{
  "num_hidden_layers": 9,
  "hidden_size": 96,
  "num_attention_heads": 3,
  "num_key_value_heads": 1,
  "head_dim": 32,
  "intermediate_size": 384,
  "vocab_size": 2048,
  "hidden_act": "tanh_gelu",
  "norm": "layernorm",
  "norm_place": "pre",
  "norm_eps": 1e-06,
  "positions": "learned",
  "qk_norm": false,
  "attn_scale": 0.177,
  "bias": "all",
  "tie_word_embeddings": true,
  "parallel_block": false,
  "extras": ["capped logits"],
  "init": "normal",
  "init_std_qkv": 0.0237,
  "init_std_o": 0.00559,
  "init_std_up": 0.0237,
  "init_std_down": 0.00559,
  "optimizer": "muon_variant",
  "learning_rate": 0.0104,
  "lr_mult_o": 1.62,
  "beta1": 0.93,
  "lr_head": 0.0139,
  "warmup_steps": 200,
  "schedule": "wsd",
  "decay_fraction": 0.829,
  "decay_shape": "linear",
  "final_lr_fraction": 0.1,
  "batch_tokens": 32768,
  "max_seq_len": 1024,
  "doc_mask": false,
  "train_tokens": 144200000,
  "max_steps": 4401,
  "dataset": "wikipedia_en"
}
Each number is 200 + 40 x the weight over its row's rms, rounded and kept within 0 to 999. Layers, rows and columns count from 0. The size before them is the row's rms in percent of the matrix's.

# up: layer 3 MLP up, 384x96, rms 0.226, rows 156-172, columns 0-95
# down: layer 3 MLP down (transposed), 384x96, rms 0.05, rows 156-171, columns 0-95
up156,109,232,119,116,218,189,101,193,173,268,204,213,213,168,216,129,189,126,271,216,226,217,163,241,263,218,183,133,242,185,222,172,186,181,174,179,245,198,185,199,194,178,200,213,237,279,196,109,223,188,225,249,207,145,197,205,220,240,221,213,195,200,248,169,191,154,207,194,194,270,290,255,147,209,182,239,219,193,206,91,174,178,197,249,145,170,206,199,244,145,203,232,192,142,242,243,225
down156,113,207,230,238,213,230,204,199,318,163,212,216,235,193,126,258,199,228,139,241,164,140,255,189,109,98,261,200,148,196,219,175,215,215,212,198,187,199,184,183,150,205,193,213,222,140,207,147,228,228,199,216,171,201,196,269,205,137,241,198,206,193,230,207,173,252,149,229,188,184,141,157,268,166,174,247,203,211,220,278,221,242,216,140,264,196,198,233,208,167,107,171,180,236,227,130,242
up157,089,211,214,144,259,195,216,178,244,147,204,202,231,168,220,191,239,147,171,183,175,232,181,149,201,144,176,228,214,251,225,173,244,218,197,181,273,230,210,232,169,243,231,83,180,214,295,165,226,226,165,151,231,291,136,241,271,144,141,243,183,227,264,246,199,129,232,219,187,168,188,220,158,193,195,223,200,172,169,180,217,209,196,220,130,199,261,189,159,210,201,126,156,122,246,216,225
down157,092,247,190,167,191,223,197,220,221,225,216,220,170,193,192,236,215,191,66,217,111,230,145,132,137,161,231,225,222,177,242,169,255,121,228,234,226,172,245,222,220,228,183,191,200,289,183,210,248,191,167,132,213,185,196,204,195,176,231,270,146,159,179,159,233,104,200,211,218,217,230,227,214,298,213,151,203,243,237,231,271,154,236,229,222,168,157,183,203,204,220,210,133,250,171,179,242
up158,121,154,115,121,146,224,162,226,165,184,220,198,201,167,164,162,150,89,263,173,212,174,175,220,203,169,274,199,242,216,236,212,222,235,199,235,246,150,136,189,161,193,270,137,222,207,191,235,185,237,213,237,276,282,200,264,163,171,170,156,184,296,158,203,236,264,149,174,155,265,241,198,224,221,195,207,202,166,198,158,159,237,233,186,184,195,254,171,223,217,229,215,169,167,241,184,217
down158,117,122,137,146,174,230,226,239,177,172,253,144,209,224,146,223,212,143,227,230,177,208,210,151,205,229,174,195,251,235,225,163,233,189,147,212,170,141,130,232,201,216,272,157,166,243,126,173,155,171,182,150,239,268,268,223,184,197,195,258,163,299,182,217,193,180,247,189,181,260,231,188,200,211,237,137,168,184,160,172,182,241,321,207,150,185,218,208,258,239,236,230,186,204,205,186,251
up159,112,211,150,192,197,188,261,208,198,244,168,203,236,140,214,249,204,169,232,122,203,114,220,200,293,200,169,227,213,212,201,228,243,144,241,204,214,216,255,228,157,218,87,194,231,187,191,149,173,240,194,186,314,150,166,178,185,279,152,150,176,184,138,90,210,184,199,198,177,221,243,180,275,231,211,220,194,211,221,280,245,187,166,193,173,197,226,201,135,186,209,188,214,155,194,243,212
down159,114,161,181,159,268,204,153,262,194,132,286,239,249,234,205,250,204,166,194,166,199,183,186,197,218,175,184,211,256,230,198,219,189,221,170,128,247,150,187,187,160,230,158,203,214,123,192,131,157,253,198,179,205,234,187,237,154,165,148,201,208,232,213,234,277,163,253,213,221,187,178,261,116,198,147,323,201,154,216,150,188,144,209,232,183,173,214,260,151,267,138,213,204,209,234,192,238
up160,110,179,232,171,268,158,173,206,186,260,150,234,260,255,186,169,259,265,137,219,125,181,235,175,159,222,179,197,232,189,181,183,231,222,152,186,250,197,211,194,221,195,208,191,209,248,171,195,289,190,145,180,218,208,139,184,210,272,138,208,215,197,125,285,215,131,152,256,209,154,261,191,134,131,233,208,155,227,174,209,274,153,236,192,192,204,185,150,193,217,186,222,236,299,226,167,200
down160,101,166,185,218,210,167,161,211,175,245,135,216,192,209,230,240,222,246,149,230,206,188,151,197,201,245,179,161,265,191,218,263,198,150,137,178,260,180,266,211,183,159,196,161,263,229,237,185,203,231,164,168,221,129,174,171,189,235,137,180,238,178,182,135,201,232,160,238,184,243,239,192,159,309,195,212,179,137,175,246,243,258,298,92,153,194,178,156,224,148,203,232,174,248,252,204,178
up161,109,234,173,201,206,161,196,265,193,211,120,140,271,164,257,228,198,187,195,169,200,173,184,206,175,210,186,216,235,180,172,192,198,217,158,197,162,177,241,237,164,167,189,196,203,196,210,213,237,173,235,246,195,206,178,161,127,215,158,191,211,125,205,159,215,232,219,219,254,179,202,294,120,284,331,182,144,234,209,157,190,226,166,191,138,222,199,159,250,170,216,159,197,339,252,204,180
down161,101,173,176,242,213,197,225,81,196,241,128,228,165,165,177,153,196,189,223,207,284,183,213,247,190,168,171,162,231,173,197,208,207,209,158,201,226,238,214,184,182,206,123,232,211,186,172,285,177,187,188,175,286,199,214,171,247,205,237,236,154,266,279,310,146,177,153,182,145,149,252,211,238,176,231,224,169,184,186,168,212,182,186,142,274,145,235,242,230,225,206,231,255,177,156,235,154
up162,098,168,159,225,167,213,169,179,254,194,180,199,271,206,234,179,252,233,134,192,188,227,159,192,281,197,142,205,185,193,190,188,166,165,183,157,255,204,273,204,160,239,223,22,241,202,263,184,202,206,163,212,241,195,205,151,222,158,185,211,230,218,177,174,137,167,261,260,212,197,152,161,218,253,185,189,197,196,145,216,194,190,179,183,180,168,236,261,252,266,183,238,186,244,175,294,180
down162,096,192,178,210,135,236,179,199,218,187,185,232,165,232,239,192,188,238,164,332,164,176,171,209,176,248,244,254,189,195,206,155,183,177,183,122,283,203,188,259,231,242,156,176,272,197,173,226,241,184,127,217,218,202,164,285,222,184,151,208,138,172,178,225,295,247,134,165,239,190,192,167,222,238,193,249,191,255,172,161,202,240,138,197,281,132,183,207,184,195,172,205,173,181,147,195,244
up163,087,164,238,231,217,215,184,206,292,177,138,205,282,135,143,166,206,165,197,170,136,165,226,190,146,137,184,214,227,210,237,216,164,216,154,177,314,169,186,163,163,226,169,226,165,201,203,230,250,293,177,170,200,158,267,165,195,223,271,246,179,204,191,173,238,160,205,244,180,263,241,223,171,221,228,273,179,165,219,260,187,185,212,240,209,200,178,144,157,268,171,219,172,238,212,134,143
down163,097,214,199,200,208,216,136,195,189,263,249,190,226,179,247,205,162,110,157,228,193,179,222,186,243,186,240,180,170,213,193,249,170,161,216,196,129,164,214,204,200,211,244,187,262,146,228,153,252,192,163,223,151,218,131,206,256,136,143,224,207,112,212,192,130,284,207,197,206,145,150,225,224,278,164,184,190,261,198,172,214,168,194,177,235,222,213,215,192,147,198,219,216,156,305,317,223
up164,090,159,212,185,177,171,219,158,151,290,156,181,186,285,211,257,194,238,214,257,220,192,185,166,310,188,151,142,175,257,179,296,129,218,249,188,252,231,207,176,217,209,171,240,237,211,169,235,210,216,226,205,177,156,215,253,275,182,214,171,201,224,179,252,132,169,160,189,207,224,237,218,205,213,177,161,189,211,113,191,166,153,211,148,161,257,199,180,195,128,200,200,232,96,203,221,239
down164,093,233,284,165,124,146,200,272,175,175,193,210,157,240,162,151,202,212,124,149,162,177,190,190,187,238,232,223,222,230,185,158,231,205,171,181,221,248,155,185,247,238,255,146,198,177,192,197,134,205,202,127,240,160,238,187,229,184,181,185,231,195,171,165,294,259,195,227,121,229,265,207,161,279,252,222,169,200,228,197,184,218,198,306,159,257,172,243,144,251,209,218,137,232,208,198,199
up165,101,226,179,217,176,157,167,274,182,258,225,186,238,166,146,201,164,125,256,201,247,195,203,174,218,182,249,186,151,163,182,224,242,189,227,183,228,214,227,144,220,188,102,153,200,208,214,138,64,190,188,201,276,253,159,213,241,232,236,187,149,153,257,233,186,246,185,242,116,214,217,177,191,201,220,307,219,174,223,254,207,161,172,234,194,227,217,193,150,217,164,237,165,204,145,252,197
down165,098,158,135,270,225,228,218,187,180,230,185,260,209,202,220,165,253,245,141,173,231,184,103,233,200,195,282,235,213,166,148,247,178,265,224,187,216,133,230,139,191,224,220,171,255,186,282,233,215,219,222,207,112,192,247,180,213,189,217,170,246,176,214,171,171,225,147,179,193,140,190,206,181,213,184,254,120,250,198,177,124,167,272,166,200,170,184,244,165,152,184,188,190,240,228,268,275
up166,095,189,228,198,244,209,174,157,207,204,176,125,192,254,153,56,160,224,208,240,195,215,209,260,193,152,259,234,232,169,292,220,231,206,229,253,216,109,173,152,214,188,192,221,198,147,281,234,164,249,176,251,163,199,221,165,193,286,173,136,207,229,166,177,210,207,186,247,142,169,169,171,211,171,152,225,257,196,186,235,195,190,210,230,225,211,206,175,180,296,202,198,227,136,172,187,251
down166,091,199,232,152,186,199,182,188,258,179,216,195,156,279,205,225,171,169,236,246,206,237,216,221,221,265,163,204,192,186,181,136,155,212,215,186,223,247,241,167,219,218,173,261,220,154,128,240,226,159,170,153,114,246,265,103,188,190,200,266,181,216,242,236,75,202,202,204,214,171,233,189,147,241,212,149,178,189,265,197,229,126,265,191,139,175,218,221,215,192,214,259,250,263,189,195,145
up167,095,177,284,236,168,244,191,243,304,197,219,175,209,152,207,186,116,215,132,206,219,227,170,157,194,259,198,208,185,186,250,184,226,258,197,249,177,185,226,247,236,236,179,230,295,218,223,167,195,231,219,148,138,231,111,174,211,149,195,199,265,170,135,169,187,141,122,164,181,157,218,239,236,167,266,247,207,227,227,234,192,203,190,238,166,250,144,191,187,195,162,208,137,128,220,174,206
down167,090,253,159,187,142,209,202,192,168,109,213,194,211,172,224,158,184,328,133,226,197,196,252,192,231,175,221,214,219,231,183,170,229,182,228,230,265,196,155,269,188,233,192,176,170,217,115,202,281,182,163,262,260,174,219,242,247,232,182,201,247,97,185,180,283,223,232,196,241,196,161,217,158,193,214,214,187,221,203,176,164,273,150,200,159,216,179,148,186,161,205,101,200,153,193,190,176
up168,083,204,254,170,219,225,138,182,200,201,160,242,178,244,279,252,224,221,204,210,225,244,125,221,249,208,188,214,192,199,210,196,222,214,191,185,204,234,188,214,146,185,157,192,202,194,261,252,159,135,140,199,151,105,194,161,167,206,171,128,203,253,217,189,233,190,222,235,196,272,201,164,180,101,221,181,129,160,207,247,214,234,262,180,237,134,123,253,255,215,116,216,148,283,223,213,203
down168,078,198,229,182,179,172,218,233,124,204,179,215,209,112,188,169,198,178,189,266,151,178,194,188,217,133,202,217,228,218,217,223,207,166,229,217,164,274,229,242,207,187,257,186,161,138,226,179,240,215,160,261,202,197,289,183,171,189,175,173,225,206,230,219,165,238,306,209,110,121,155,208,258,244,237,185,215,201,88,243,152,229,244,222,220,190,213,184,149,248,243,209,229,121,187,143,246
up169,080,184,218,234,205,249,257,191,184,146,184,211,245,161,288,241,171,129,204,216,210,167,131,174,250,119,190,211,170,177,236,204,169,170,155,202,167,205,186,128,251,199,185,140,209,187,128,173,258,239,152,141,166,219,243,264,148,167,233,184,219,233,240,175,229,229,137,205,162,128,222,281,228,213,239,194,194,162,172,290,272,213,257,177,213,207,272,194,199,167,181,234,185,260,231,220,178
down169,095,232,163,138,196,231,153,204,217,185,189,309,178,223,201,181,248,224,177,224,228,215,199,198,123,200,281,232,207,234,163,211,260,167,189,282,216,164,196,235,248,180,225,203,205,146,248,166,163,198,153,221,184,173,176,189,194,208,171,180,169,204,134,155,131,175,178,237,238,149,128,193,166,222,154,151,220,245,182,307,222,178,146,229,243,262,144,159,201,188,228,294,223,157,195,192,280
up170,105,228,297,199,221,256,180,232,184,248,153,233,166,154,211,252,224,236,192,265,196,186,126,191,206,136,156,160,331,197,150,139,206,187,209,215,153,163,207,181,239,163,149,214,188,159,234,211,216,213,266,169,215,172,180,94,226,216,192,185,267,188,200,236,196,133,214,154,222,181,246,215,126,219,235,203,158,200,198,285,179,169,177,193,185,141,205,221,248,192,178,186,157,231,209,268,242
down170,096,149,101,188,193,148,197,146,228,205,175,225,188,265,179,174,123,130,255,272,176,196,171,233,141,158,150,207,183,227,191,234,230,210,232,178,172,244,198,262,175,174,183,227,171,227,204,166,220,222,132,292,226,228,189,217,205,183,195,280,211,170,204,205,270,225,231,206,149,189,209,137,215,178,195,102,214,233,213,233,178,203,255,206,222,284,198,216,220,217,245,155,213,88,188,211,253
up171,098,178,181,143,174,211,168,213,128,141,260,264,175,180,213,241,168,207,162,220,216,136,180,227,169,251,155,158,208,195,177,284,239,219,231,244,248,213,155,145,133,183,253,206,189,197,155,267,228,246,219,223,106,170,169,152,126,193,200,204,242,205,97,204,252,199,192,218,197,224,245,132,228,215,151,198,202,208,245,191,253,206,116,230,172,214,224,235,170,239,269,196,173,209,220,275,192
down171,089,194,236,230,268,132,197,217,164,171,204,78,119,170,206,148,223,161,221,191,238,173,243,204,256,259,173,237,210,215,191,188,177,141,215,198,149,175,211,206,212,228,167,236,134,213,199,165,167,182,159,181,210,222,199,202,235,151,270,182,172,144,290,166,208,166,128,261,169,171,160,238,251,195,286,241,215,252,145,210,261,194,172,214,187,187,151,225,268,163,198,210,207,256,250,208,258
up172,094,238,274,228,237,244,159,248,207,160,248,228,157,147,154,233,257,252,236,265,192,162,190,222,198,177,284,246,181,218,175,187,204,121,174,184,135,188,116,241,221,223,182,142,119,147,179,180,234,201,276,240,187,240,170,218,198,137,178,124,198,225,197,92,184,258,150,155,184,244,215,212,226,184,146,209,228,251,184,173,239,183,262,186,194,194,227,241,219,205,228,184,175,204,205,170,240